Part of a small language model's weights.
Training: 98M tokens, 3005 steps.
Each number is 128 + 32 x the weight over its row's rms, rounded and kept within 0 to 255. Layers, rows and columns count from 0. Numbers have three digits each. The size before them is the row's rms in percent of the matrix's.

# up: layer 5 MLP up, 192x64, rms 0.467, rows 81-147, columns 0-63
# down: layer 5 MLP down (transposed), 192x64, rms 0.442, rows 81-147, columns 0-63
# gate: layer 5 MLP gate, 192x64, rms 0.446, rows 82-147, columns 0-63
up81 093:158090118052141148115078139093211084127115156148151079101145136045085118153095156163097096092118143174160152107106108079093110123146094143141165131118147144090092103130146103109157154160119175
down81 093:153059191201154143195182102133139133125166117126177100141109122135109083123176118140135181110068162114079095140148121074160082136142109119110138126107109153120146160082149165138121127065160147
gate82 096:158126097115162083172160121123094139157142143120143059178139204145151102193122135157141089215175154116129125143061116159067106140119151124169199106089137145116119124133147124167120139119119122
up82 087:148209126093142124116149149065140128124137080077161109092166157113099199042124149120150134150139126148135101109158100121146101137135159124108116121096117136062112106073156077084144125172099182
down82 089:081073157178082143127159097178083120051135088130105160145187057142104157102123097129167139062074097143134130091123176128138125141098157148136131149113174142154135102146166152084155131118138098
gate83 098:122183094146156157130142114103118138160130135077081123135202138121152142131159183076149162189161111104175101157127137111121078031118066094168123125133087139113142117084154167140132130128172107
up83 093:100201121108161137159160155161124144110095177165087080146138144121094112178133152094155109038089174141185138091148133150129061111168083163110141136140099104113169153160147127172122122099125162
down83 100:161124134166103162127130114093063166163115152143139127143069158124096124099084113091093162079132184114140076115093117110161090178123120091088130147114077148088091093109119155163154082134097210
gate84 102:142155190135074146142122117071103129140200128146107064200099113135139106084113146200135083127122124123153080096085101075138142130101128088093151123165119122124144095164101160127121141160190166
up84 084:131178147057117113125173104128171112080139144093126123176108060101111091123101126159130166162100083156092180167130141050093124104175107131121156120095108049156151142117097144104154103128102159
down84 090:152077151148097159158107131075193188181124159153118154097125109122169185167102174129154160180065175121108096116161119103109086142142163125102093068138150163120089162137102120104142157144158112
gate85 096:080186109116170126129104124142111181101165148112128134110099185140159108132215111114110088112095163114130139103112095097076124193157146077089127145187124104140079148170152159083091176120127154
up85 090:148107168156067128120165119213109213142101101109134127170151111126113119137102123142166133100163146100157138142095093161136165153051156169132089090153154116150154139125090100176140103103094066
down85 097:133117095112142125090133122130104164102150109171117106105061147097116094108137096163138104173127109152162171139109020114103088092189137097065158136129112081144076139152129144067097148174124110
gate86 100:130186112167123140162207153128109132063089184103111072145144127154125101110094140151118115080123088187105140135172157093120120083134186090130138128105058136147132116085129108149155103198114130
up86 100:122199139142139167131086106088147130122120125102181036115159107103106114157124160151156135148091114138138116164076115106137115057098109142125163160129108105122134104138059146174104116044069136
down86 106:089131123116133069159174098178132158139125120128108159186086104082104059177085115148114247134092067153122137153138121151134123115146136126104140122124103099144065086121109101109107133137099115
gate87 104:127154136165109102089180093147135129082138249161132120106146085161109135085117155132188125129130093119139108104113167139094102103142163077098144138131117111123166148084125046147125148137182092
up87 099:103143123117101108162097131080144128162155102062193157114125114145145085127102170126144157110133094119097074109119121090109184124080106168198174086172143102182164143183092122090151167151103142
down87 099:184127108074121130126070122117095128077144118132125181096097089054159132144153153123114190141128176204184121131166121125126151103100111145160114106129113126142119083129104203121156053158120128
gate88 096:146120024114146104121092168148088164111102125157154160143111153174098156089161128137163141120134103076100094130085110170132163134104120086111173160149139164108094080145168100080057140168126150
up88 101:121082094152048101145121152107082120154123080116122153115144089127149160085167160129130078145120155142064135120114131128133103101136207190160133170187167168065157133138131099083154152097144139
down88 100:126103155097125097172109162151115044141155147092091147120098124096122155135128133100135086142088124120172059075151148169189093096147177089153186070107086121091126114146154114157105090138168115
gate89 097:116163158113087082151122081065095157131154180174148083147126172107087062122057124123157114143117116140150169112102139133104161168149105101120148149074141106143070075214143114143119133131139133
up89 094:131148127127163195109164103134158074143084156158087190168100152164154167148139141106107118055152126123103121121137100119116054179175121119133139211146165115113112142112122104125141114156112202
down89 092:092168168128159104088121118149096066128136120117147159120126113157122147167118112147114134134196093163112104094147122127147098041072106202154104128162171120121161157150177101086134123049122167
gate90 093:153151150111159104140131109137156078070106155107086061123128129140072148129162171189142153085099157097159146074158125150087150113115101101162103131145152185109155125150219152148090185133125127
up90 095:145150128112086153134085110182117143114135156119149106143158168155082149165126145104158093197093208120125160116145152155089166139134117152162132155109170136123152115140244113143102177081109151
down90 095:087116130122139178169075140120222156154192148108158142102186161109176109144093139126131093141100129153128119145139161158094108191169128179119102092131118071090126165109085158137129094104099163
gate91 096:138147107101130102096073158132139144103141180135085105167144093133091175026096123160138088171121122129118144151100115129136071149090146091113174143071136082062138126099108205139127118118150125
up91 099:122108140104200115135140180144138090091153158141105089167096150140116086110131191140118143086117092156074210079134182115124134149165130094157141173114087113178115086207133118158124135136117139
down91 096:180145104172089137153144099054113188153135127143132153108129100100105162129131132155183087173149118166100144117099140068166140115110148148160063152067199179098140149114129095132164080128141113
gate92 091:168177148104107152159102102095114171139137120173115116114169140128187170075147087169144154190112156108154107135167110157076088116117145145112186120190088131148174114105092129171166169076158127
up92 109:143157125103168110112177168110107157157183129175112191120175125120087143179145149097142102118093088113125130168182093130126077121109152083175126071131118095204098110131122140146184141171090157
down92 098:208113127154138135113179142158153132116152134146071138134164087127131108119095204079182094139067111162139138075165122082115154132138075131160096111169097126139142102118073154204103120147146134
gate93 098:114106167134102121153106152102122135128099089066144092146076153122122139087165182182141085069134120114080142186060163120100077107173127125118112202162147112142128111137104192124165109149155104
up93 101:139122178140089140141152111093109092111115078127120107075088066095103144131148157121144186135122142240160067147102149124087099074079116105147167121181129105167141118143132124153148132086137150
down93 097:138140152115092158134123068088102143120111121156136135088123135146101113108134080183130121130124113155109089125123138144152086172118056131054079175066128103139176107099179140075098055134085092
gate94 090:114128144150107132148132164151104151210147191088161130112146150075169132098190111116142100096161123107154113157084174142080121119074114139145128136169132145141126120145179137215108084124163063
up94 101:134179199154150105112126095180100123119099189190100114122059163154169135123094116122158122097160143075096121106147176102075164152129096134179122083151170122133145108164144113174118122178153107
down94 105:069146123144148128134131162107073156109140120114041139123122075164124137093177077191111113200146133106133095159096065127108161121111175076127167103113129137200092146117118116145139101114104097
gate95 097:101139165081169120134164087115095162140162135158093097086163154186155134121131070106109074179164146104146116177130166057097109125141121095166106089086126144091169087167154087158136082144113136
up95 105:122163147193132127085154060114120117116177123115140096095147115136125114086119157080139153156117145138140148076102131124209134082084118111166154142196068135120119105152175176142169104136194093
down95 101:148105138100125154124060116093134185113164162131147095075156081183166096157184100139128151103171131120110140117118122144136109080117164108188102193184121112122153182077110145153148097190114116
gate96 099:148137168134128111183158059131086125128141124100142119083146183129100110144098168073116124113154127166115105159154124161122099152096088079157224138131183151150194150067163139145122149163123152
up96 097:128120071142145119127157115129161156037116163155209121098088111151161119124120132108121210110104164128160090121099195153162097157144172103105121081080094103149093106120152096138090126150107115
down96 098:136107161125092064134123141146095202127072104104091120192171137135182176114148142185140166109169200109182101134124100109129130154106173172122142167101118147136158112125138156101129115100192151
gate97 100:076160119102152130139068117133092119124135121068184059142098091163088122139120159078083092147111151135097116136144143100139170202100050136092130114133167113146164119141092187132101148130137081
up97 093:113174156095161093158154107126147118079111133104170124118081133129124114143087103152171155057136155152081071087165111180124089150117104100145219098150114038117114127106122138117091114149131110
down97 095:136117134089161077148189087129150135154171172134135120107115138119138089172116162171146147068136128073043128109125140122044106166131149119134158168164112085150156103105140120075143133170141188
gate98 100:215170130111099091158104077127138101130135148180068091140133150076094184131125191165142107099123162127141133187123110133095087127113122163145179135141167164125157046152131124109139134098110103
up98 100:136160131066128139155108138141083169171137118145105123088124096065094099133127082099102147137124069135138097128118115193148158168132174164139131146116078156082050147148138191160077112142140072
down98 102:132154136157070119120114181141111104125155090132108106158114158132152157120111134125165107131155202109086150192169118123089094139073167210117078133109179145116115152159094138085134097192079152
gate99 103:121123100126152126119147102163148154157091091073144191104170149164138160098180104146147131043231125075130086151141100139148159153146092062143135144109146106168138130139103126112151158109145162
up99 096:169117131122189114162113116155138096119114142139087053069087118161143148036140090110079129149114097120164154092151087161123119157133071134163098117062100078188120131139137117121141163109148147
down99 101:180153123126153143143138110116072083097169096077173213143144113135064129103130180151098157123094185172155120097103141063132130152116150179144127114082157135176142161117155105152176117150150132
gate100 093:130119124155165140172183093092074118137147136129097080141184152112107164090135111115119083110102168143161102070164127133117104176065158072183151131131082170109122105099170112141155056101127155
up100 108:104119124088142153174113166185161132106181150136086109144100121065084081120198081110132145084119125131138115155136141147154153169077146093112108160109067096084105136108063156128163084108165099
down100 110:117112106102217095172124096088118101065112184114106104142170062116142114119139109123125117119120136113155109152137090174150104161141158166118129163113142185153064189178070107152143099089128121
gate101 092:130136060066090134101098127124129116147141116207100127189122090122133162087141110122177103071078100089183131152155160164107081145096088146068156160101107113120102121124155090098173123156119119
up101 089:116127111123116150099119180147223092119100136097130121137129087114134143193142101120121070098125107082086066153188162146148045163141158118062156136122143113097103088137156173123130120128136154
down101 090:108116156133161097117029156203184143151127114045094124099131137110099100151130126119163108174158132144118084140111090150107151142079178088129081094126103143161122116157139124134075094121161169
gate102 093:163172194155155179160132147108101125169108118120090087125146126161105094149121111134148087111171149120129154138076171162135109121142103116123072157090166142091116124055130123123156061135227142
up102 090:071098150136139167121127174136100141166117158154063178112134131107101123115138121111046117103138140097120056088097104173119103144089116147097175110066101114107181161143130173103181103182126127
down102 094:149118105135123127093130164085068109116162150071129143090124086109114074148104084133114147174130115123161108159183149151147171163123116101131117120206161078111136169174188129170104089183075141
gate103 115:161127086083128215087156102091100168195109126122089131073121158117139160113130133169188120079166173144112166161111106136135120168178111118169147138123112096149185095181091142102144149151120122
up103 108:163142111102077159146155139125125131157126136114093138065150093110135051050091076142148138093088123128133170112126152109105109131095109094184091115093126127195093162103153165065139146165098171
down103 110:141152116163181092127088181109103176161156174156112098146078109098094139174121095094151153139162139154104084128163085133175140144111143116150176119136120147162165202114186127127180080098113077
gate104 097:087136143140117144137143112099119153076144188149121094145133112191155126084137106126141075164148113161109121151142027116079111159176099123175128188089211111148141081121133137102094092125120125
up104 101:175163147166185101083088110097123076091120177166130137131082133124117188103138090156134192154127097157093123125115095159119167180105137123129164113112111171100101101178144119132174108132160045
down104 098:092167131115141131147112132094063125137186146081122125120146124130120095156088165137108090153114108090098107186171098117166089183111123102106128142188171097144162099101138085182190101142195089
gate105 102:186117101103160144131122127080138155090147179134146121087117103135151082106093167111141142136111173164177056145160147165148167174150127097148141174170164163137112048101129114119124188192133134
up105 112:158119081102123137220158146117123146146173120143110122073100148089136060135141153119140077215145122139169058150126136113136134181164127125088136163159161173089133138155157139131155139133071138
down105 095:087133117052075130120150141123165185122100115108042102128156072109117126160101159081139129185109143114147113167121105191179100121079152136086121098138124143094153092101153116147131127197095124
gate106 106:152111129083129143134073106097153100179154096106134125173133138142136078133181179145088075189084058040141126122135131138104109145130100098105140079105128170140150161143138179132138071140145095
up106 092:082099174165176136104111135048085108126124107094173138160173110146125129174119171109097111144146082092120139155157140095143134070127061097162146151089176138063118155114088118166121164116108169
down106 096:049134139194155143149141178057117091126088145124148073127123109185151079148122126087144113156095166113143142117143125094146145119066092110115100129102161087076146185156121131090110106064141125
gate107 102:126077167132138162121155126132111048095166154083097173094127093134125141144137138167184107117127148115170102137078118122101072122143114148055123150074094104147121122113166079141157100071188083
up107 106:107179097112109151100126137152129153131162208164099181129164025141113129160146118105173144126154138124100154134097182133150131098140153152071131144161151174154150153159087129106173152091159073
down107 108:085144179160209137143115144110131129076114122177096173144131145120161106135012088157145087089114131110132096136110151154136123138151212155140082113120133139142121115165120134149120071128088105
gate108 100:155124105124155119177155097153097122128099173162131071107146128139102121106160121154122060201155091120136122103137141093103122121052168105064122158167080155088094107106139091112100062149180146
up108 111:147077156109097126111116167088164118135133119122206161200126116112106189089117120179159166102085128113143140097172150160142171126072093062125183168115093142104157185119110101151099131120121121
down108 108:147119169115194112103136170142162182110145087123160138103145142104153092152136143148149164112095136172076123121110082151133095187055141128144136150157186190138180140077158085174128119111113180
gate109 112:117167139128127090166111106075099147137152127118068080127148185149079172140172150125098065144116135157114115154092124086117168036126122095095176140135143120141127143130111089141137098177145210
up109 109:160125153117082066179071118164108119164192112096143141107062057096150105113152147125117109148080169143059115163153072107150141145135148119067112187110164139125133129107129085125132161108134124
down109 108:115105154066104152118159166198206098108110187136114131159119095148153078072148126130129086140088083121120149105099131193089141174146126162118153100118146071108137111153097120128110188105112172
gate110 091:166134114108133112109090138132168089105106076125157166122131151156056182163128112120110066155162048124098149088138092122092140132136142128083138187116122086128082106149174085163144079192132135
up110 090:154144099169116139179151108143087098087172146135129114105165134064135098126151146104153069161169097143094070200129061081112119076098108168128140096120067130164122180138130120099151104142095125
down110 094:181136107097124124155156148108182135131115090109121149161141165187104150107127144076128061125166150116175118116117113162125111172110078078058123118114107124169119149161153109107046066149160180
gate111 106:154171095120024119180184141128101114150158069100123118182134193123135083137101155125135179179138111140172121121137100109126141108144117080091112114141151162112109104060117154135114108135168076
up111 102:130116147106100141182202066109118097135115109077129132124152131130140080129136174075129180128112115132174135133081154054100180146171103119075086136143183147173116166128172117075143103130110103
down111 105:087078153181131124131125132137115114110081162132137154164199170129131145115172132131183119165102151186217148112116144122075146190124168186132099104135117085120156117165126150097158120138192141
gate112 101:181132131146136107196155149134131120111068160104141114178106158122125158181134167085076157074128168124193155151113146130073153141172158088129174092118084098114153108051128145159103139109110105
up112 106:143150189135118158082094152071091181121135135153057087163138134082168165156083187130102090189147131148120135078115116138121059159145131149141115154117169165145095091169128127122120131087159093
down112 102:186102104098201117079114104099133175100058124138112130167119099117117184134172183149199130169167138127124135162159102139059121109114137100122135081119131137107074133125121130065090162105132142
gate113 103:136123096197124076148117156125122087124119121078136090066129092151151176115134178134138158128151133174054136119128138112103103175125147122143142089110174164184148087123153193170179154121181090
up113 107:097147190145112148089148214150116115091108099163123150095088163084111113100123168167155158130111092087166113081176147142114133126174153135135134103213120071156136142128112146203123134102148108
down113 113:125155155101172089086108123138134142169129178152120139207226137146119117136157119116069132129147114153130129125090122183131169150114120124145099137084103140129183082141101103071087084103062102
gate114 099:134135096142126101125109099069152179129105084126093165071187165209068178098119099148150105088158104149119136160142178110143132078099171104126130114137125153203137089113139115125159177104127126
up114 096:163165135116127150142109179149118071161112117127113144172073148110184137094107126120134139162130134143165064143163080199090090143167081090165129139169117132093176182159127129131082130144096061
down114 095:102157130095077139161136110103106132061076134150101157087166168163152129109136123096054123102185111089143145093120155139128080081099175135180122156128143141176122172143161046117160139141105150
gate115 090:161124113098133030087093138183125131136073094181164131175133157166138135141141136137140113123068154090184147118112171133114130125114172079161131125076162066201140135118168122151125138101139116
up115 085:158137166054067107078143119174070161131135082193169137148071081107153157127137096120156116135160119101175116144143138157090101117175180152105117087151134132120110157092092109138085085164129106
down115 087:168097148103135106075074091128158061120158106183170094133129174119145183138131122084112092145100187066169144098137156152131122135135149094116090130097114084068081121112115147135159160106134191
gate116 100:074168152069158199127096140123145122078125180175148132142141114129126151075111114130104138098161143085135153119110154181106106098102117045125166131195169112105128159151137108141190158091092109
up116 102:151105136102124143116125099154168110155126119097195156151157121164151124151106115138096167207106133094134114087126148081062133105171080129134078124120086158106155144125153071153168129026145152
down116 103:102117187102142081126121149100087077138150120103158108128138140122108144113089081090219091179079129151164125147173126169136106115161139126127102063158120062091158122121126065156091108169105131
gate117 097:135171107090132106177136060098113079124098088126071142076172150067059158166155087137187135081138107115123138136138119136113094141170182119150133147126094166111153137145147132144173143075175110
up117 104:114137155107152129181142221093149128130116178105155065145121156138184145130103099146100168117112087187152163148170167180065111089128115127124099103142128092071146135105143112103113175110077143
down117 100:179111110137125115138139121153117182098173090147146119087130105136166113075136212076113153110147196102135192122120168121127111148094167153169108116118189140172181090155176142090103134114162106
gate118 093:145095144081147076083149132147135119095142204069201123138140109118123107098135112185150125101173096106143201144148153133135134166106134090110080101068132119119182196153081111133146140108124119
up118 091:179118121187100161163162155098165122112119086140130064072083107097106130116111168085117113127094149111142061113151150171120123086139068127154177133171086144108103129104199170149079138132142154
down118 085:133159101154142223132078148090080144106106098164125175180102141083159196162095129068123094092092096152160146180101152106103116092145120127133100162131099128119164090139136130105129100161160086
gate119 095:091181111132047091112142087131097142134108142149154099110133124166103057136184152123137121049129114150110084120144132140129163084123055147159090176150162155094148084155095140114095162096148098
up119 092:158107157158141117114109123150114123116105147136087104074186073182150133180136055092173117158177131114102117089134110131117077141135133097121118121067125136104133140178074148067168195110108173
down119 104:097157151153109109130091159121229092126126118132123084120120150178141094113115151126125112037095101089107119132119099155112109177205135142157126101163142139143120108125112076107157184155093193
gate120 098:129104158120099154095162143150139119065134083067141081106126139160147120035106104135107106120169165131164121180093113105134090160106117157074123146184043138082186096116122105125140116114124121
up120 091:088079167092139177132175154136137128067072148067127131108088144162105063131081111095117109136094122145178121191101100120102146120103153111134128098152130097123193151102209149138134127127124074
down120 089:104108076123069153124146098194093116114116148108139074130143153097124148105172083040116087128070139100167087162076094133128152162152119179142070124159118159117119122106166141114119091135163084
gate121 094:135119139159135200150146112163129158155092094128092091201152129169123139107151125154117133129110158089179121120133101101116064167180152129147171103137169163073117094100080074143092053148146150
up121 093:138157119154117093174153170125150079077136131097118170148106136161162123190150103188151142132087144116126182136115090175108061133087095145184144119081134181128148179143094126189127070127135147
down121 091:143089093112150164188129137120164157159109143101171103132122173073157114123057134095150096144149151132087116099147081099176142123168095091142207118180132133178100083135181163120175126140131093
gate122 102:126180127130120105138151072168113118066165166171117084117151072126152122177177125133108079141080078142151132123174146102117052105114133097125132186154115164127111097156158127152151088139193172
up122 102:101138112141110094198185075197084108074130094103088131186123125143136090178110153132122129163164154088171116131151115155137123165090088147129118132092130158164139114083100111156200158167131158
down122 095:140114137161113186141154129062104075144124214117151150106101164116099148132060139092124075200087108106133132089114137139104088084145168128100155108137065094142121147089106139124094111134161084
gate123 107:116092096107205160136106123119133131128103159080110075161157121118108129125127137140109124131169121155146152148073104065122139204194149120077123191123108164132144135152042161133127084099139082
up123 098:100136147092170134158115084141095163198129143084113134164170144123154134159135102128134122193108117094132166103173157102162196211099068142067126106112089127167145123130142157134136080139146175
down123 106:132145161114121164087188113199124169098112146129199144097144082139191073109115085081149107157125103175116156179121100144106129177115102148132130112129144184117141163100127170168094134079105170
gate124 097:147168128097097127145075173137185152124091103130194162102150153130185112117159138120151055118139145153150106186196153115093148147176128122158153112066161113100175123177121109114164076127139146
up124 101:183104097159093143103081151150131088141096076186151113092087102107120162092080125100192101122112109171143141173083155163146095123107119087112171115165060126117104164119110137083070116103098142
down124 102:093193139124111120138152130180167175152176122122117192112199207137138144171154182087144171136159105160160152156141154077082142166164148155139116111128106180117123141142141119138102117182163132
gate125 107:103078144111171114135179072152099136082203139115141116123151166161094143146151135128151143099175090191176093127155134071104164134131160079155142112085114085145164080136191132143127162174132131
up125 084:087109077118199124171146099170198109144118103177104118120142145072114113148087161104136096142196158149069114139122103111091139092127160105155155153078169091129083088136150160148094117180136119
down125 098:134153130166076175166098106129145158185095090197148171130123100116098119142164159137158122142154190087113172084127118186103068136126131162143100140128146080070103175106148110149124143135060146
gate126 109:075111122122109157092147123108105138181120156096142138078148150155049186104145158051125156125174186111098162127179112092115088121128128106077157161159129179105117099097134127186165143152132103
up126 102:134213117099104122055162126138063115180118133172164126094119119118129120086102088122104115148149101144160122106076149122098125125084085133094088169154100183104127194085164160168116105164114148
down126 099:123086156179146085128107110155184140146140086103073116127144110101143173109066123103121059071079131111104143180096172142161100116056150167142142105084089102104131139130175144086141110172125132
gate127 098:194148099146149177183089098095116114150101114121159061135218116158094145097113137200167107151140137138141143104100167129126096161142134119148174108130137116165117140080085136143146131060179149
up127 105:102142147111148109106141087095131084146132085133103095053175139198108100062135111164100154073189086139120105146121172124130117108137177155111073118114138157160079100127077084112117162176137135
down127 107:133137101097142109105100172085158103116122125113105067117134134111179111059185138125150157045102144143130147207113134125080085174183099134094094130145078111127115176136077149103112103098150138
gate128 105:125104084098121129151149145089082153163107178114155128175117133111115122148074089164145157108094176086167134129140175124102049205109112109140121114091117138113156131043124176172117133123176097
up128 104:136091149077155110130127131124156175107104147150177135136142158139180147103131162080172127128116123125158146075121067127139157107141133076119162131190080058112042161172178135159093096135134091
down128 105:145070181168184140114163120123087119201132115094160150114100166159144126139181151105105127127126104133140180081145207104126128172077078110122105203080146136101140095110121108138141138156113090
gate129 105:136181139148161168163139086134067123091189152164079100145170095113111054126135121144153108131101109138150114118118140152142112108174131088121136162117117184098107086084182077157181090105188130
up129 113:126136104111097107116072043124098123189105116137138193128178149063121181169153151111150136167096153128164077120115117119106178120118200097107167115124131135154145142129079175157142148106121178
down129 114:106144173108089099064188110166179178187092100175121178146108125107136063141147092168073169108152124177116153108132135112127136072115112145151131146136148112141132190108119130132168085116073123
gate130 106:120124124153185201160133122119155121122149144166104118091186093168062134134106136096113097045167179089196087151109149185099132131108131142131182143126149163122086146129121144175132107170141134
up130 108:161143145175113083105127133115152194100069145123168146140109132177144134192114120126136166139061113177085145147151094115140151175213175086137134084107098134080169162106080155131123125110122138
down130 104:134180159082152184152152115098150115128083177158182113084149163147151078136050138163134133175046144134054129095137107135127136141136097135151122123170064108098129113118109112123168086149128131
gate131 115:191094086094196082141096208109105101166130105103100140091175127097084135096103124050148124088112142144140161116097091164111128109137102130147137185132171197126091120152116128119155153148126113
up131 108:077188074126106205104112178161099092134165155097124124115102117152123164136156107174153169140140100137041132208100147137134139113114087173124124139165169146073131097134111132113129083137154119
down131 111:175111187108107140156168140156094142110127071087140150160130143106118188131078119132099140106109140132108105152095174164102083089144168186122232110110135107140095124133135122120156124208160157
gate132 107:080124078172106150135123169108158060163131144142140126184138190218125137166146154155113097083106118116179117158094094092098109064104090122138154086155158118135145114088162152102104107121146093
up132 102:151123170111168165076142137130124160151159167161148180159098134132090144185136111107125145142132118182080115112053147105135080124132138062099129120095122206147135135151100109096087137214142096
down132 099:110148149124117075106104132095059169163109115151121047088139150109127168149145187121121127155098105117094155098088141162091175148126157080125139062144172109119140138072119069191145146097124155
gate133 096:110087168090143103120183129150118043105149082080131108116162104144139106111163151154145159132165125128193146135151074112177184111143106159101160116145128146123133064186072079150086121110151144
up133 087:104122165108076082118070110100197186153146086095082148159110124121161173130131126130134122150120189143081090116063128149124080125165119134164135152132157152049114107099088093149109092166107138
down133 093:168108143181128100143125160069105153135099145185126169092089113104142138122130114172156110179149164056119077124146149152191096129120125094130139142103177120090119103064154098172142095150076183
gate134 096:128133065117127142146117109098095148148162113073171083136142181174187076188116135122187075172069141110142149143127120083111102128077116143119160101117119079146136093177159073136104140104155110
up134 106:133108125172067141128131176134188064114100101139132135125138142178090149076110157164135084153158073132122126187174096103121180133165108158172103104136111187133176133062154150111116162097115109
down134 100:123079095138113134064141157131201152121133115141117121196167115090099141136085115108151108088171183156113173189144112123127155110159102159154079145163155141109052136160104165152119097094182139
gate135 095:164087116122123143088123086140099077118146165136016082169114157150122076100187138135117157094122116085096119176141106142113146140111118147123091138105151116154140077148092074181152141073157110
up135 103:130119079090133110179052149145183182152126111165145105144173131184141125131096096146125125168161127166100163054161134142109122102111143175078149118136125163115137141121091205120174069152141123
down135 105:219177158121103078117167150140068090128091117158101164131127118129152139052110136169148138143116160018145109157149087119116093122144139186129152124154110134104124168136166124145167124129145128
gate136 098:128081150096144172109035125189144052134126151131169170133113150163108156109114099155150124120089154102148164118107149085114151161121194152095157166153152104178156136092121143147167095156172095
up136 093:083147117181166132155144131110074149085096104161085137174115148138057124193084138094147142097148153087206149144134115091137115087172150139123118131094083143117073114119121112061092141153108093
down136 097:124072136146127121102153115145005122147100123133179089117170142111194134082125130128073114077112117099090173155133132131103117121089154119142146180192131113086107155130100124120165082136095148
gate137 108:097176113142165118153138148114120141123127153107113142132166086153131114107120137120132162151096091042108112158127176167075158147103122203173115127090081118160224087119113139170156076096134108
up137 083:116051155106089155113032159190187135168080098116146104137142143140158132166115130152116136144115084178117161138120115111185091097103108104144131134134169108131172119157203099128108103156097123
down137 110:115227135144164151121186132140134094093182149144103193143148125102129146105114107083160157122121092072152099114142160136049162161142130231131100139113104101143166123138114148139113108132131120
gate138 100:122095127145070148099114079078147136120174128158156114111146118137146027106102163156119151142125109168141079195165148094100206129170128087132159156180129127105141140102129190128116110106158149
up138 095:189140133131111161117164107118128134123116117145084131174217172053142116063128138135081122151202147111127135091138117124098151085195079116146179150149150128180149137111153152118117163163117104
down138 096:099109132167132103127105091096122048171128124166071130065159109093174165137139111094096166159122103137173060131118109132176170167138138117145109094123127162075181157111145115182142152110162172
gate139 102:169094112110140113175193145120116145187106074089109159102143179152098137103141077108095092105098168099121144144107112147063157152108092124103123128072157166181159094140156081117101068160125156
up139 106:109149111167135126169157175116107164142109111126102158102149203197125173120105070115110181108166192141112150117168081094123126123137080095170162145102172124144129101144143112142138068157109198
down139 094:102151149073109122140106096118154060104096087074170125123178158129107127130109155143138192107160161134087087143172084101116089104120129120148124048115178166122166111126042096134110120126106158
gate140 099:144074176129184126121115122138047103094139120140125089140155172131065100124187132167136105147092112132181080113147202136124124144136115141096169094122136178117120082181146087154119137114166071
up140 109:185164158139109127137093151162089157160160106139220103163122109108029149120188096186152116171160125096121110108117121142113093134094121160114147160089098147138134081186117138120111116169119140
down140 103:155142170170129126141144134147146120124105108086132170145105077077080097146173135098122105111161140128104128181090138183193101184167139107022173162115119103078117118153103144137145155165133106
gate141 109:136118135058107181098099176159120157100143155156120129123126064129077106176110093220096100131149144092140095161131099070131145086106168131113136147149130147090130075131111071070129117091110140
up141 108:120104120121127151075111141115152141137081191149128179074156092177100079031136139115152124219131110138113119086081148146145123129113121116129129176109084099154122088129088117143184133088097138
down141 105:152115157078202182116133126124102150140127114165105101093088190141129114158137159127091065167160094176095111153103147132144147078138121139109122116088061150131162115139143045084094126101147084
gate142 103:118166114119131138156064101126140113096068115146184092103140125137089109188108149115198169112120105123097110125071201169046107100155122100104143132149108094158132138141141142102171161087166161
up142 093:080136099141093103143075152155086099109124107111106139125150190060132128133121064134176128105068091069118146113137125150079059117127043149095134125118111095165081150118104127106175122119153143
down142 096:150081119163088132188175125134190145120102172121116129158093131125184082166096123145166116090081164147138128179083139129101164158155130085080152128142137060135092092079108142125120129166112062
gate143 101:155114134104127119130117092139043070102141213119061104153193125157134136095156085143140147123159156078102130111185134135134143159153162116172112109185100149112077118111121118157139158188128152
up143 102:150166160108149132113133142189176105126134111117068091192087132174082151137178110140146146151139146117169209144156146166106153123132185131177076117130154131121088148190119166185155113157125125
down143 108:150109144137157152198158131148103077097120179145168166098101136170100137081151113127121127114100134083120100126216132098175141154125151182116193120110158084102116135045147125141132160174114159
gate144 105:168115105098181170163136124171093144171129107099147148103155178126133120121112149103101154068194215128111136134134149136142128134146148076124116109141092107077168056153155176096112081101174102
up144 110:167110111145166071148115142172097140079154090159143166129050151130123149117171091175081151190087056157132129134075137147147128125147139151124144109101089088088169104141115061109141148168121126
down144 105:145118192149117122161106118182095101152124125163169116132143185101141069146185141078140151114153163097125113165130148130082159077114101043088131151146147084134118126075192087116128120103096093
gate145 113:179129067091134213096118113144131101116115137132100110115147194132122118138093101126114114098126052115131088175094136130083091131144084147134160211050116162106157106142123089157137150096136135
up145 104:117162170132115097056156155120164168124095184094133084120147108120125152121102112097125117088121145130130160124107122149135146160145231064147063070131112140172122135135083126084081137128069145
down145 102:145154154125123123112151116071166163098172204159165123116139119156099100098159168178072045057106109111143129171155142100111125124135110147114094140096181121107103142073171171139140154115146168
gate146 110:116117131140148171129160169107121089178132118089115149115104100171116081112118101168102104102118087137144139169093164156123077148155190111097130106124180150148089089093168119071137034126171072
up146 110:146129131126091106163156161121149124164119118105164107107141142066093098145091113157114136142170182151141151143177212100199221147136138137132081127119096099137187125077175125134150109145164108
down146 109:160185114050112051138161137182102129134170107170173134161146106113134148086151129117110144144108158152133100128136091151114142194157107163152164173103126172184181157144136182090125156125150162
gate147 102:158116100103101090137151110148077179176155140083227078128131138089102117066149146138122077069092127148138139094147110075164109132072135132082149113122089158099127094106128122138159134110159083
up147 118:174145133172128136149117165107114108115129098116140147126166173107128146111151132156101123120180158129094050055178123144166140182163138092102125150100060123097118141154123059096077120157192094
down147 123:190155151146176157207143109115185162057146117128143081110124115081106137122162051152105105110126169201155129162129131102127120141093099127116108159118092142150104119184153086140114118142172156